python train.py --head_dim=32 --activation="tanh_gelu" --norm_place="pre" --rope_fraction=1.0 --attn_scale=0.177 --init_std_qkv=0.0714 --decay_shape="linear" --doc_mask=true
Each number is 500 + 50 x the weight over its row's rms, rounded and kept within 0 to 999. Layers, rows and columns count from 0. Numbers have three digits each. The size before them is the row's rms in percent of the matrix's.

# up: layer 8 MLP up, 384x64, rms 0.102, rows 79-178, columns 0-63
# down: layer 8 MLP down (transposed), 384x64, rms 0.102, rows 79-178, columns 0-63
up79 086:561467626467493491430682535464463432474476495492461492469512481503555500546570457558468453538483484534577506520597431472452518492441476487500516467498401593487449467449536459515541481463438526
down79 097:493590369514471499569382462486574551595485541491588486440524555450399531446422545460509527502531543487507535507468555506491508483474430525519528558519555440539578534569449559480472530513528446
up80 090:481448498463531440548504529525579555488492510559544494500464481488400499456492551427497438573519494493485525479460523578526628485504496428448406571373621485514468515470457566471543500437532428
down80 095:469416523498481606452560507447499477502560471554422521476559545563451472613564498562480510519478518548499572385520493500506454351560558511510537493463443530493467564447526526484546571525557472
up81 094:436525469443506475477553480577608575453532502499484581557457523461427424457553552480457504469506514503440508471437490552533566474540491527412523449459485528503532326555511552522439573490533553
down81 091:548508546484575531539548502499485521528546508576413469566478463589562555558497486531530569470507525547511542465523387567442475579460549450500442550464516489453458607515545515549386598458457490
up82 109:532497464550541540470541535561499442559483567474482594437472516533482664486535462423502499551528425522614520526545500497540477461499531411545546493539495465395555499499573501543478459473435586
down82 100:449521579536457488466495525576513431436629433548586483532530507480472418488528477495403565447538572544534541540444428533512429589537474484445453495587586477495441458467495518452456516519514457
up83 096:537488514569508525492488477512584473520471530480491534589499522563482516443440587544503400460497516560390461461471549545540549535514419519462470490473447580611571519445620598474468526548470512
down83 088:530505438447556512530558620504519438515412497513433528407439523511579545445593442475542536506487510493610477390485515477548442445495516461488493464561495472458497467531460423443498390502528447
up84 105:511513516492472577561604485494384595503448510521447514524544515470479475563483525554454493481461517501574448415616455552476510532532470466497468572477608475542459520544468625494545579477480556
down84 098:553514541488442564475617458490505444495507462535423527499518443598546460502481470529459545580470514547517583441498493410513433532406589463477485449567564460521610548453496540471502551417476476
up85 094:388498551483565524447490578484500524556534541563558507436536537384427512532470523445417520535464454438579534474533535445517520449511590600464485443528495424508388529520503567553537474500491510
down85 088:541484472487630542455538558530449547449503568582488490472460474407456547563486545472490495551516484517549475550592472496529470525526574490463479390480489634515437470495614550537461475428508501
up86 102:435523527522562490431535528450511473398440540471466519485483591513512488460438492504418525475556606412478558479517438431537467411477449557494528525509548588447585420510512559519596458486558528
down86 093:532530550426446499607494455451466515479600425617455494577442469509465531551517470417543528497485519422546402431473504529464537556468481439511506421416528457567428560510473512510481523492449453
up87 098:557467473493505446544584518550459480383491497478520520438478503461490501484511409533415529510548494444511530567544547368478427447509470466528447577496439476498487537609511488384490539421427458
down87 095:453543546467578522391432523497485495573498542567443498566465496526482529568473505472522445515453527516480482582499493609534536583515555497566506480558494498463473439557501498516517433622632417
up88 099:644500417499415433536503563558412557555442500495590519453438517493482513574517484569568499513581500531554483540523479477491500610494481470518429530571530543376552490466508492483506457484487487
down88 090:415546574481489471494522469509565469412599504569480492482586551485489530460521549443463456480512452477515458389438523549442541454454485527528573438488502535610429479591411526535426536523448502
up89 099:493453412525538485536416483581518379444489486511471574581493489478488564524554448465544421514549425450556426475564531536508534461530478483406527549468444481469444475508567542529557592413455515
down89 109:455447486555429584533494538626424428469467425511481636511490463459507553497486445364502443504549486566518509471540488522572492540542407504563443553518479425527519513519474509550505466457473504
up90 101:517426535591509579533561392499639527521501530460433576468440518378481549543505457508469509565593554569520481430443478535482503432494517489546489483554484435510517499470509442494500553500455428
down90 110:451575495485466378538389457503489440456501463430587502549532489565471506491518488444514542487460521464485487524535556496463543426447445547479486546410428469499468458585511589469489595433397483
up91 105:545496482590552532540540415413418487478529477459531471486543413485465522384414483491449500496548469577448483428548546524489464439453493556550514563517523569522552594515516463476518438467412587
down91 112:557483564588571447529457488464459389469541529473548441487532519566476574434485449525544480546530540513437522537535510486442413500462483455465544532533498448418505529404570513523374480478511388
up92 104:479452437518406534580525477533481548514525621470462513496454434523454512442512504581521520546517420551617361504436481571550488509481528428456452538439447446535459514503484511492489457469410474
down92 094:443467565557540409495466534524487494536506391549528488461529522581480483539484527469467538426504551527500481465560517447489362492498578485426480478501570604534577465546477488509476515410372465
up93 099:445484472542502461466546451487464554474520539499390480401681555412508518546554446475475581493482476499565502423475512511464499491464560555487450569502452372463500545506472503487475429510499481
down93 085:533553471519423526493413492463471532417545412543604517572437460577527516557509489526429458561500560444520446503597480513509510562542460482556473443566561533506526538455548456511594589446540457
up94 101:549528486497441487471545380588582410485515510441517529479553566545573489541512436634489498496517584447530400520520368486555489533442468514498507527508485416526513481505529553569490465516470522
down94 088:461506439517551501458513489458504535487566468499396533580559458597457501430501603519548503540449487543428522493519531504363485533538505610543599429489495476496499576487588433460494457527514462
up95 114:433510403605496529624541496539488505460475532484479518503531534436551473451471483596427503541560476458526462561504464522482474456515424510545437532430592451536532517610537492607539471434499547
down95 101:489497504446448450578519497438532556558455462458454413512560459507537587524511404468455477545511529486556517466557476429410454450507547504425468410531515429551536414497505611526540556467575447
up96 086:542465422542623593524484499403467546518472537398457518438469467466488556485483469501433526473483418529486509522404504508612536494518531486481497545510505391437429409472503500445598508480510505
down96 090:451572455444432411570504561534567525520504503624559495488491511525428437496508500511554438549569580453418509507575451493446522528445460513502511521521572530613527557517493522527386436481519486
up97 082:429482494480497477513571541411465468486519602522453574495590581476504499453529451586566488573524519457506426456411478550601493446483503443488505538505440509539489545484416423456472433401470465
down97 078:578474575487497549563442521499505527467521499580610476454452421611584471503537418426491609514410451472490522561505494510512457535455435411500526523581508512478517533528486568592485526502524523
up98 090:556441440537447406537509470474504533481537469482473545492500520388518577524557410463507517412481574543435451572409515473498448559487500505485476560571397526603511424579520478477470534518516440
down98 080:468521601542469624477518535557399487495503517525514438473519508596494390485473588535538504574533453463553553486546490560517536428523500538540502446453568420427517574435443526508548477473442531
up99 093:602452521488533470452519497521545532528426501592505454532526558496497518474492453506488516607571457484485375402479472506507502462525498604570516439524458405599525471529594448557498516426459506
down99 104:527616561538502506536395441453547550548514441404494551571498483513483566538543498537454550531482619546504558553491503494541392567464474452452487495481563558533496435479541504506454495408570535
up100 100:528441481477514444484470550515636453594538511519483512462489454418514483563460505439539577460424519513461498489458551509526545516361481559453488600449395442541461527451470503551538557564482506
down100 091:484555521457441480524504522465442509454413523517488521511451539543529554415530551515471404485626538422469501587554481447555397450579559455508536429505574497408561489535508506442459437470539512
up101 119:522502566521569581521515523453482555479437474578617552501457531573454432540481580521452467403592508529547492562565538447589527448511492500536441433527512520512535544513466602514554496574476545
down101 136:539574649485514609553523525457460483510459433516594512489484497564509506497440549552442463389496561564513449552502490471527524534493480443505421448526477526446495514483504581541484551624470447
up102 092:485532610573462424504573496573554446490528533468522543454561486584466512449490530499420536481554493481532422474457495427557494565538571475587521492409399522421568467550570489533515468476440513
down102 097:475460388464506535449423490378452611501530479514487530574541511418442499601521538518569398502499465455507605537512543463431523448541499514477487438516590497534524525503413505512455500495545466
up103 111:484426505490513586551465492534449546563485520531466492397565537544473502417468588447607548514486439477524526375576442566448505518473530482391551491475483407517539505477521501550582523480465530
down103 101:487421509563476531478472504519512547513473422509471529457571556429469387422493521500582559578525451471545514487531505434570403550574515476474527466517527412499584489432565585488557555529575466
up104 107:579549538480393438512491455590569501473510540493550506527575508523559474506491481425441506488518548468523472531490639496515491523448410434442505574509524479480434445559580479562523480458369497
down104 111:547557467407461573452435446497472555519433427443444583512547525533449442479469541485581511492450473449476566571416534508505545475536507532504477544457538525370580537440411521533550539509556479
up105 098:499501520514431530560597451564441427505498580480533540451470508534550480549526385537384415480524471545531533543474485479505494411488466452558494448531614459492513567554404458477577489523460511
down105 095:424508490582563482560444489433482560493464428498457492497487465418414437491511526505493566535565523482432467490488576446581472497549456437418508502464508431390552482388412559536528473442502490
up106 087:532566514597613508550591532501395473476376547476462486501548587425566473529545518508487527457524610496503451576503436469445497519526526510510551509494460566501526499551518491489479441450397465
down106 083:465433479427372522449401404522575537535552446506492467467472452561361528444505496514490453492504452459482501510470548544507496492464408549482495463506515468453486534389483515473487583486600535
up107 088:549544473548484473576430556497434541442567550479509521526556569378537466534530483533581519451556565539482565471480447534581496488497562445583496507518395545504447487523501567577514529591429465
down107 093:450551439483475555465510487465490517518514448484405512489484438552475503480639605558478490583338455485564501461460583567435448533545508498474483513527557570437460492528523520464494541476565485
up108 094:487455555506506478395479434497454496500532586491570496496460503484453516406531447541608509521569517458406568554494357505451497511475424421528446574505449442439508493469536491429482455516525561
down108 103:594486513510481471494507514598585506564540518571510449435499453481502455522513539539532520393607429590541557479412553573461482512482448496518474391471490515578504477566531490424506545440563477
up109 102:407521504552479550483515530466432520542409598491440427537412544415481452471559503538510367459542495528596497516524520484459542523408525617526454525450541483491467523453481492471493523527421549
down109 120:438410500499529503450631491442546480566499554422487437441430609394483459562494451435505485527451498491582505537504486518506566494515537579430499459466477458465547460554508439477519499575480582
up110 108:599437538474486540440459594510491601556438442588505457467512451420425534498430488508440586583529435483527565451497512522495509574480531516482497514504455495489422548559441560564516503513482606
down110 086:484544483438416549542523461542444433491475571471477517549461486474529522541467470452483414380523538667495437612489554468517463467472452443572463511453453544500474484502463485503449454590539499
up111 095:481577484530481406541541549540397576510425448456532585477580484515447475474458478495600441591551523540476445472554465511497446466496482532577480583497408518411564531513551565485452512535488471
down111 094:497456502493554589433415446441515454448503550459497433493509461539455552555597431488533413483448472415462569547421552459512468478451452486553536432508545482569458463419522474580460453548523571
up112 095:467560404431550397471530457511503567424501491522559464447574545577483443508593484421443496462515554451535491479470554511407528453463516563481487364510432499492453451549499523486485533462448561
down112 097:434495522431464486505427504562535496448525536484467438489513457467326536478507450477429418553606457449529563524487548584527508381487570477545493493416453541501454470490503513524528433503459516
up113 110:531519570535548476428534427461557463461446560473458585551510555497435558553391535496576503492456499546436555469435557469509503404440437600418488528494519520537502513436532554572488519575476540
down113 105:558451442439525518498625456434497449611468461506527460442483561476608553520542528402531517493417509547516473434564557460576469491551485525413577485513509507554543533493507461530589537460468479
up114 095:488466466416464596558534511503530478541438495492524466458584546455466495486499456323570548428483422407512531525546486480505513459510516425451520564579497459485546505475571404541567504523509507
down114 084:441435493568482444447430463457438505511532531486620464481490508443544392513457487528506481623536456442546424532568486422541493584547466562423501416485541543519469424511511473461471438469514527
up115 087:490479455509482516584482559558579445447448536590526601457541506478464534514594431475547531468538514550534514510482462475374445578468480501500448611517390477556516467548543503481572443498467542
down115 107:531524457565444436531530467572527455521439561540594545413519604456454471456528424450434493465529535466597552577533458412488509529470505525460428602449465485482520488527505441549493417528467533
up116 091:486445508447505545572533466599492546446487530547578517438561469442507491494447428588437508502575476476609536570481489522481541415488498427489419359480530508503532425498492537435542491509496425
down116 093:522482545557470481512597474455510495524400514506514587494533475538526556548495575527464438457506552447468474421531459422509549572470509548495495644520524485527564503566425453620566502504589518
up117 104:438524500463511531484470572521450594544508569537527596493572504504432483479501486517448504529474421519522474467494501494396499488541445479440550524565478496505433426330440392540511562552486554
down117 110:518489477462582563410477599477408548456584488482455436483474496457470475387579554517535534476537412579542515463531515432531406520528573504491497561479524454532500570476538518413514544459481567
up118 091:496513513483526464476481637533526568498506524568546488516558575499429497608522380506545476483519517417469544455571600559570461439518499464476486526564505583558543414496493504470488403495458486
down118 104:471488459447529486479543369442528455567506543444517498535420452428513551467598568549484471504465475519575453538468541448558509542492481532429486571541488457468472583457578426564549495416457580
up119 102:545588498504507561569560569580526408518550531519450565482554503470399479540536420472384464517402351513469511436492567513502537541483474511482513524458530535529498481416497518547552492499508548
down119 094:454540555507588415457428491592560519437620487457471535470501508421558586557554433528427457444452481497521546512481482486441450428527482451508532588549463494448470521492545465423501416453515498
up120 114:492484529493559526544566579404429472542491486511454441414484519475502528391513478461468588487459574495482520585503444443556587445436495596469436532568561563482496465512497400454545519511442487
down120 119:528569537565542501541416525452559478470479543510539447496579562485470455513414555472461515496519527511548563576534449516428475552582509503596423542429444517424506374529542551470532531502472406
up121 113:520494616508492500489518471497553558431440475547498527511460536565466534462473517551472427522441613463478451552545488553366584485438421502518470513426515550533549474432386536523541427532521492
down121 116:385395476483494416469567448472538490508535479532488397495466500555511520507470489479496489468474559446466422422529470563354535562482540467514460450537492573490562478460548606434533457455470508
up122 109:478514451536506462440391473438607508490496539560509472504461487457540446347525439467399491493573550518470385496557435553455551511456460525525534523523509554460485503531560491605509497442494530
down122 100:499420535519431463554496517491420446523541460487457527517436459545445416460474491492442469570521474542497530498488541440569468454354546433428520542496537455449489545528415541576461526608422467
up123 106:568551449523466480445429452473500565601448526508571533521416488434445520526516564501581493557564486563473561535531538478501567491449484513581449476426428521567556475480516508628534488569464567
down123 116:478533425551521493516525483467446521596474552470510549499430497450475549495451511485506521478586505516510526541504515511463565504558498554470337453504409448543525513464470405662561472570522536
up124 091:555544437567460444422406409539513525563456556541516532465514548501501489580458460518555436501566507447588609469497605483512483493498503500425531490482488529487444508470429514604476462590565529
down124 088:456511504540676459543444468402469467472533489562541477501527514427510517491478543532431500484359539504448540546454489454427465508589474455518489484487486579468486477517509479430440389485541528
up125 088:550403571531602494524457518526549376472475576455516577436521549452540490460445492499541402495519464466581531518455473490578551486515529472519528497530477495479564595447541480427444459487585574
down125 086:447584485424486461493623536491546481547493423561485377533479414492510485515564542490451528442388511491407592583509517538481512544452448472446491522552550548536476479478505515510545570488472429
up126 091:562563443578478502456567476459507543489568506506462554449522426484395517471602442582548490495498544562518508440466433523481540584569489483438417520537506468543553460480489476551482645483544463
down126 086:532456492540466491504516442542479495519425380453528427551431481501497502523487434590483586498502512515438512466348504470547485536486517440467578509480451576526534509549616478540465403530501418
up127 102:515521536575508505533534517410467546490372536537492504458598429522374465525442566550520564591472528517517479485428459556489539476477523437470537513550412420551489500491448578432561523488468528
down127 091:439517564459533484473477497526541540454488456487528473504458501465478461586394436431545459494433485550426415421413426446446434533499612535556520445562489540446518413520473521462427578503502494
up128 091:495411479492455461536523393470461485420580549507541447560481527480526517568452503514533584483501483529464427468547461423499537416558433597536566541532459497546541455564597508486511576422434528
down128 091:522641517476466563594484521417469528563532372505470452483528493498412417456545510475502487445444544453522488455469524519491387506491494416487415519484597553543467553543482516457459473545516491
up129 102:472487520572498470441384513557492544528413496541490544460481527471493415533462411515510538571522485495551551573523463538438454634498545478523455628493417441462454436489478546503496535420504539
down129 104:500544487414509542525556483404448454488509526449542480497475486573584583495556532515477517509486473506567429458523513437578511385499476517475460456500503567551554556607564421516531425617532459
up130 103:531480436505482475489590576549538596503584595451542501436521491499474458477513472579576516500553414515517441516490441466404437519428447472485462500562529532535491486491446462547440515369415522
down130 097:537475525494602504483570433551475465508604475540560490583521472525530525535554565451505500390541486504435535540554423436450510457451492554507530427468535491578446556538561420600546467533434481
up131 099:561484496533546462532506525412448487595416464477505475548475608561482516484436499448453526559457487599541544525569497563456548478400445412583491409505537482477473537462457487570527513464418534
down131 091:533440505477477407402568575530607463441510506398498500492553504440555470483510583494501584444566464475462547423562448419484467501533572507446556548543483508525505472498560565449489558500559437
up132 117:511607513575563568509492455504456442547497508509522478485513448536525493542416485559460507541555544560504569507510460482484569410466468516551431467505457448533494404522579486470437624431435608
down132 106:372513446480492498492454492521467504496581477560577583514574527485533491565562485490516570444522544512544421491512420570534403533503553431501549536533508470368498570461490563490493600544472521
up133 110:471468468532529594506539426548533478425554597422538544439459509546480382490499530467475556430438384468528546468532449491523499517531559494407538537497470462531506525478485407493583489450407537
down133 110:500581467538604456468495481486510451470496517461428438462589484496569536572449452424549609491454482472562523548507549529555471533472509518446511489467482396436562428481602408508488484552437454
up134 091:552481566509526500584511470450487370506515500526472584489513441521426572509432423405478501328499445470598430544489570510525462457482477520528478522457522500491516555531488528457453462567521493
down134 096:487517484457497516473460453489584496432459434430510371449526524454538542373598452532491505639555508540476517499517445511556478483407489418486542531522475535507488502485547423562448461550550483
up135 089:620504538489429434476511532480491556444436542505422453572474510455530433547502487487495484584532492581448564540492456494467549574508532524495545514552426505582368495499527527572517496524435618
down135 093:477542451496477579443530560541484584504511453451469500414495599581550523429494562486544564521492472497456517487500496419572479530516483519439474537511498451523587490545459510498421621512634416
up136 115:501538536499538468524512565543545441506553455505586504478537496449471484515469444506512434496488492488546495420479521528489446515428422382491446531562491533553371450629528431526596452541504598
down136 111:495559416508459525475433475594521472454429439544532477487525453476400468569444480539512490538530460501535494572455548489532527451452547416571447589459530589423448558493625458503485480559489542
up137 112:494538444444484545471408462622557466528508497531470516593479509460484413390458446508415469499566485506484494538520559497520489561395409549544493460504438545572470470442480415555547525514515557
down137 105:509434582478476410404459458491513444555486424543570530511568542467542416416506483442468479435458500505531589506531396575496475477463488562492426515577491484491557579480418521516495547440506567
up138 088:526447431361507481448548527613559456500568524594457522429413449540515513454430523418487447375544559536508508564510502520526492508523478472504453524526488462444497453491574545467580527531492481
down138 086:499556591562479580567515471416502561486441387478560490552549506456502530555520560555542513599447575469458515480439527482437510540480511474506485367479513512461484617464520444495423523459524507
up139 089:502452497439522398445488455521478491556532390534454583550471475495419531464400482541460465558591535484493568529522528458566483539591422543537563539553440560487453480413495489501585458484453502
down139 086:408547569541540416454559512446498501485457575493494496440472475512423423538463552528547582530415510414363478451527517544483467477441535471515487473512613457444529524541506499502442527540592542
up140 102:434477559493511506451392528508456480451527522505559546439513502553445591459588436469548566517448424520481487430528512524532536462509532429587420422468472417518558445584508511436573508526421478
down140 105:516493653516450557466487472556584513391453483488415502496537448414436533465384587491442550463546529558544541436529501495475459540529444481498491558511516455445519502475524463476496481443566579
up141 095:434438579534557572479545490468538481557397386512449440428541518460467377571502455463540511585409505509527445535546454526577569499503506510507414507494447464487476497510456511456412470501491470
down141 091:503558481429398522484507500541451553460520590462543537481431494551459522419461495514438486465557457380481417541451516453428458576519553472533543576539547596536492439489551496547594496529494558
up142 097:466426482533478482570402416511594490548505437503543520484507410454465488542535556550558400515549489499511438534477596578446483481444507541557461502574461432498548468483414452469599490522440539
down142 103:505559480514505532530443586529540467526467495555533414501605576433575363470441472472492485531451500445573561534472495526533471494574439508477474554425568569515462466502468452411459470522564429
up143 105:502527623533565520515567451519485563547480524515531493456482536494498430378450539578484506538536448488573560455531472530455498490397575502543518481483482378496545550541463570493531491567413584
down143 104:500485498512452459523532525518398526514484472494447619473471504564507442460493426392532452482500598482495496543373473543469510456483483492493546575469590376527536533452498587546565507482526576
up144 094:442449421503412552516480524456635539504491464479420526470499567528421444433524358452523501536547475521512464431515476462563543521448582491453475526491568503424455516423409487489531509508492529
down144 084:481452434571534565476524528404478532461514464430615573430476541485488508471584507504513498432441460512462522558483503453464608494472524491579553451498440483429500451472529473485338494441487516
up145 083:518491579441408484484491385428436563556520487548510522470459477575474551486443493543484488504525486422566518479503442523480502552521485361493418522537404552472574491526451573469501565572432522
down145 090:532486485484566573514546597544534472522456484519524511438573494506552467443515456415444477576548464549476519443520667464504505439499501528520622497424494448442447535593529533508436470474539528
up146 090:448525509504480457502488589532639561592478555538497503511478569413478426500624485492570548521487438437428471566490475581506457512486509503442517592432472548481451492451490530493505467591465544
down146 087:443469575563457485496513447503382452385536460424514523473467397551492561507456609570478440503476510498434607521476483464530466430496538477604503517555561521463542539502487489583487517461506483
up147 119:428526531506387496544439441533478375422486529512480580524468539461502498432586612431522415422472536556528488470522472506488499471446430480435492517507484559530556489541476520525551563578521574
down147 121:555519508392415462539438556557547431392470524508585587494479543439547538489508493490495543494564493535463468453556502565468538495487521502416483421478421514525501402580478462502567436452561559
up148 102:537516430515431554566477516421487473540460478408430593517568576483482544425501459540463555472491407465549370469439518510492502575502544570519478546477528529509449464457394507522574468535447483
down148 098:494473520531517585467525527510586560371534453566481556482450497585413579500519529508477445468451549584478483491555550544526468492494575442504456499564494484596449559553513506478392546432524565
up149 099:406493584576465454546464554535492451512490510511504506554611577543406471415523470492506524549461444443535558380532456601490464469521481567454490562487510458494503432504495508453478591426549487
down149 098:469467457528537522533481652517427555549446568408514495490391481448553536525549475508486474522530497570573524497497485539495520559385502433551491489533588523454490508474527449495520398404438509
up150 090:524573462476424540543476494402564517467491430584500466436569642425498522513516474513516539540545570466512478463525566482510458518415492534411475614478518433473521510479519557473508505510512622
down150 084:451477525572498515469518465481424488500541476518524508553480439469488499456562548474489523405524446442429498455584401538484616432571573474566511440542436386506464488495503533550525385484429497
up151 095:497473529568524529537515423458455387440482393410524491477490511492553569518461483535537403502527486529515610505567438436519466397551403486520432480529502411520514490559437534556468519458480518
down151 096:456489512505473471467433549555489637561565530548471475538584530536448478505589499516497617530539481450479427455411489595474502571500561528462535556450485518475420537450536513439555511522509406
up152 112:442364434454468551469489437537539501496467519539469488396444502535478474489499509481511587536581396452562428468498454484463550521519397459426597492460476502453605534484541446493453520533530495
down152 098:469518618512410469480514520524503517483510467461532550485508547475396481513494436477485457543537497552366491417438516483559480527543551508391514340567497432543480491490472488473476433540524443
up153 103:526484488506382480466532525600536501508578520565436516437509416433484463450551459487496526456496523463492429519511533482502509552627400481545471443530381476511531467508431443483561580454455564
down153 103:506470466574534487430522521527510463487539467464511469594401485373505499464450428512480519458518412464434497563524518453453525528459536500500518500605422546622560457485475451498605521484411462
up154 093:566584503428473526534497545512461592540467494596533526519497573405392506523432521568404542569547505520495520504522553523539529414508537493467382420470509533530449457485462443547547437541507473
down154 089:577497564554544515492605502409428523584499524505517531421458455478646486523486534538465544450492513558472535501576530571438484510556518468593517587393500516507453527508459526446430515482496456
up155 093:492504468467486427478435552506453459487451587531499539524482566504502454428508455513466506433518530504447595520473529430497574502384453567540467417454501457436447459469429657518461581519481482
down155 106:506445498487579397555454532560454543617475427387483416513494560469506494512442463542523469566418476461609498570494503473490499488465448452461456552547522525492434424521572548471518569539525487
up156 093:512472531495559511418538522516502556573514484461521467577456469464384541501542411396561526499521514545483497441541596530463539540442459529526563463540488555384484475450488595610525470507446535
down156 092:500545517484550586531472539547583507552578551434436533502530441535527590603484531591403565460498511532509489484479440437473457518518589439513482456510529522481521404570518552559546511446540410
up157 085:533537547561606514519509524559446495515432578517457498523496531539456465478489504396509493420514476483563440479378511437425512513537477569587511525481442473407453426412511526564535468433500421
down157 082:475529491412465522503514527480590603513489459496517423576455488508498584569506479553443521518530538456427463470573549510510487485461476424448590473529465552583475579482550472438436597422426555
up158 112:525528536465467426431502480510558486469549494481479519439537527503451443512523480615527589527551343457511478473581580466579527507450589514468410495507496451562539495509487521413533567504549576
down158 097:439428487555484527459507440474465516397470477503617459548439493539453593535545527373457469543435607446458494472528498562427500457512520518565548475542490506489533477485431542574554565510542447
up159 091:499495551557493472495394568488583489544474515517503504515585543443509460524398480556504496526526531533400552500565620528527570502423432570447563606532546452546558452530483573542486529514530510
down159 082:447491543493508465449464491360456446446462510550483530458524538453443567433469516550605450605536451498576492550511556445514516493471516408539496597472518523472482614477444453422486462535524519
up160 127:492569468416553463495471492346488497498534541502451524465637512558438542590510506514451503507545470450580527485490563538532494492525429488557515473466349507488502529515489534571461523568437527
down160 108:450511460396485407516445498468484483503500599573504524522557511535440528500562485439469497554510515419542485496504578571441574454556407447484600501447452463508419574529565516541570501468434553
up161 092:489537520581466477503486502486473536549504471541435563526526477558565505462389550557471471482544470448555597556480377507478563549525458471594551512498406477526483517518518646509487491473448590
down161 092:565488461394451567519481514532523443431527480501579529472475536534426548547549455476503568551549493484486462541459577455578505500435518490389531573482538620479508520503519376422555512522511442
up162 089:545491618509492485400531567571596575542472528523477560511551454581565468474527449418446524533547499534555464538521457566600577446569454438502585510479542568488461503519561470526513489509476520
down162 087:506514508540498429566415477433452503465528478520508540436525620429393473516426473508581454462497563476496591520440463434431473482452529533489485574486395534550545483445432581477465546497542533
up163 095:505427501565486489389478542655514531550496503484514480485511480492451466471472415449540517490601494583540473429447502499487479564524494497588493527526445482404481585456581484454544500579436437
down163 083:432547478483473406497506466425495424496431558523436515541455556547487485490462539541489495450416408456439520540530523538436541371450454473439539500475489526563467386531455473535542563446499590
up164 096:495472499381489450377483504479543489474456645539540455484472610532487466467535561513568514504632579547513538467549469544510524504487449540504526510560503538400537538511525538516490512446518428
down164 095:565450570541427535558517572541480506439526424495433486569487483458516481572423439490467500532465400487491481458522579486437464540368548400556468530500461415478508513490465470499562426498486582
up165 102:522528453482493527486406402517502526506452477525449549422389505496514473441521485529413472551582561409431415606509480532393508507514464520476498502460525401535502501500501569521535592577524502
down165 105:534496508492444547581508479513472501570488522524541447544496522521602524474463523487512528543425449506544526416688491465585430481457543418439548509576549548428463518543451554518482531572487507
up166 096:458450536490383467471488479421477538507434473556578546514506578433466493559505511548477401515440487577457508521554457426443511500497544483392576476490486575570464561410509557512536441536432528
down166 088:557564456543543526545486569499483555506484504521407421517568479509558548410442484409538572518497509567539525481467458462539438364543515505557454531447420465418506370524476527484542488522505489
up167 090:552433483539533450480542559422404461563481449473454444445541507605498545516463454482543451548487524504496544588455528568480472396577449488524486547542531479425443512606561425444536525451535472
down167 090:456555540545477522493458462546544510422478522526507589523444450389502493480479530557442559411497480503434439434538461475480496590372509562447526510454446530551557507418484580566437456552456490
up168 102:524448511553526411574483544485529471438520538542579488507563579419479482532527465460520503517480513446439475440496538514425521554570429522519434499452494596492439518549657407446511488561539457
down168 103:457429477442512537454513549457463479622498528442375515504491473492504518463536468541535534512518545485532431561434484404509509473439578423492461434522559455434592494471390581524501471484423468
up169 092:649447441541518504563475579520472456488481514381487508504519498451529519517475538507516401512482533554484467593486549490460485610494461600509402525498405454535442529453501549514558536449491545
down169 081:410459516431494423486563480427570624538543518496542653472471556512468484445545519533451502525487573522535512405516538513480507534498521528521571472544599464479419563524421534496483542497479447
up170 107:481472456530551508458508526478502488512478544486585534522534585460469418537575421483472522468494525490467588520470508507491546446415537438604521419456390415515421502578529400557419493476551537
down170 091:515554516527617523442492481520448527440425460506532533533504502540438522578494649516494558568500481466478425537405591463503511414428403538473513446448512494559429488485526525461476554525558483
up171 086:546405487484532539519564563446447533517598478585490528457578458521449528546538501458464446463536527498554495516519528497445531523418530518621464483474526497589489572596548465503562522482586384
down171 086:431553590486500481482420466546511431505455538479464384516442490521456428481490454577465563538415517491444562442558533554590517528502484414545513438534506551413462506459494570516442545465417550
up172 090:559432502484518386438523624621519476481591507528544561469497474543500461454465487548452477467508520532561448559428448504560531508535481476597474471489504545406486436503525473419508419535499430
down172 088:409562489575473572531503403419494491474454457511469492393548522430504546501550578488539509503501441466449617458546531499465515483514572574434505566481529433582525596515446514521496574497540541
up173 100:540449500445579622422512451440465560470498581466529435536502501527393526499508496491524535548511485565493576576529468531447516467460499504504420524461517433624442595546473476446560489459490568
down173 107:496513497385469526496483535580488479443431523514504449485528439479523534478501485439497466546527450632445557475582536512418499439535533551530379416591434438562492493535444480476461502418495448
up174 111:654506586589504572547516469491508504517436477478485458495547461473465474603426474574562454497511451499469488491505471439408595498517520453487479562451487536454457466488456567419547495495439594
down174 105:521484506447454469529445539389621538464439461509402502516580540498457544493420493493558476478447523550490563559554468518444462503513475476443492477474514461484506445486398564579434482415382524
up175 112:584489617474539525542550484459412539468564541461519417400527424436481478530566448619478500447528488510485489473461443474527496475557536520537400582461473464524475490547535473472553465512396461
down175 095:501485459576472418435524597460533463517581518506366552514474574485577563496457534459558577536446482523530500493519508555458429575565517486500595427544428469495508455452575512493437507449504549
up176 092:429455518542589369467585520469534520558498552546508543431521512490508576428445524497588479505541463459525495568495518425476473486490510577495564589471492498491518482485451456414497500354529570
down176 079:548470483380496548561462508524530490567547503580556474563467373529509465496568514482449497445425468493548510486465504531528551558459473451572548467565507569488482555524639533491415551535445555
up177 099:488411434494494450535544464488510508484518469417635484449507598555478523504517523477560534510530408476506508488557530553533419484519461516499475554575511517456582544639512493583487565432548428
down177 095:548538502486527517498506484440462491528520541575373529546540432450533494516492535472413470445476587555517536507482425437461534603537525492544504440364548517500478424403527531466520453605480527
up178 097:518463538578553553532512502480532549543518535438541546551415502536502464470648551393461502553474487471434429561523559519562519408524479481493535500500512607520482536601591449520543534525477545
down178 081:527508500454529424509488480455395483525606416529526506549488452534532501514489495510479474458469475507488563409482448416420481506421580529627504446503447438478439457407445567499389506474498483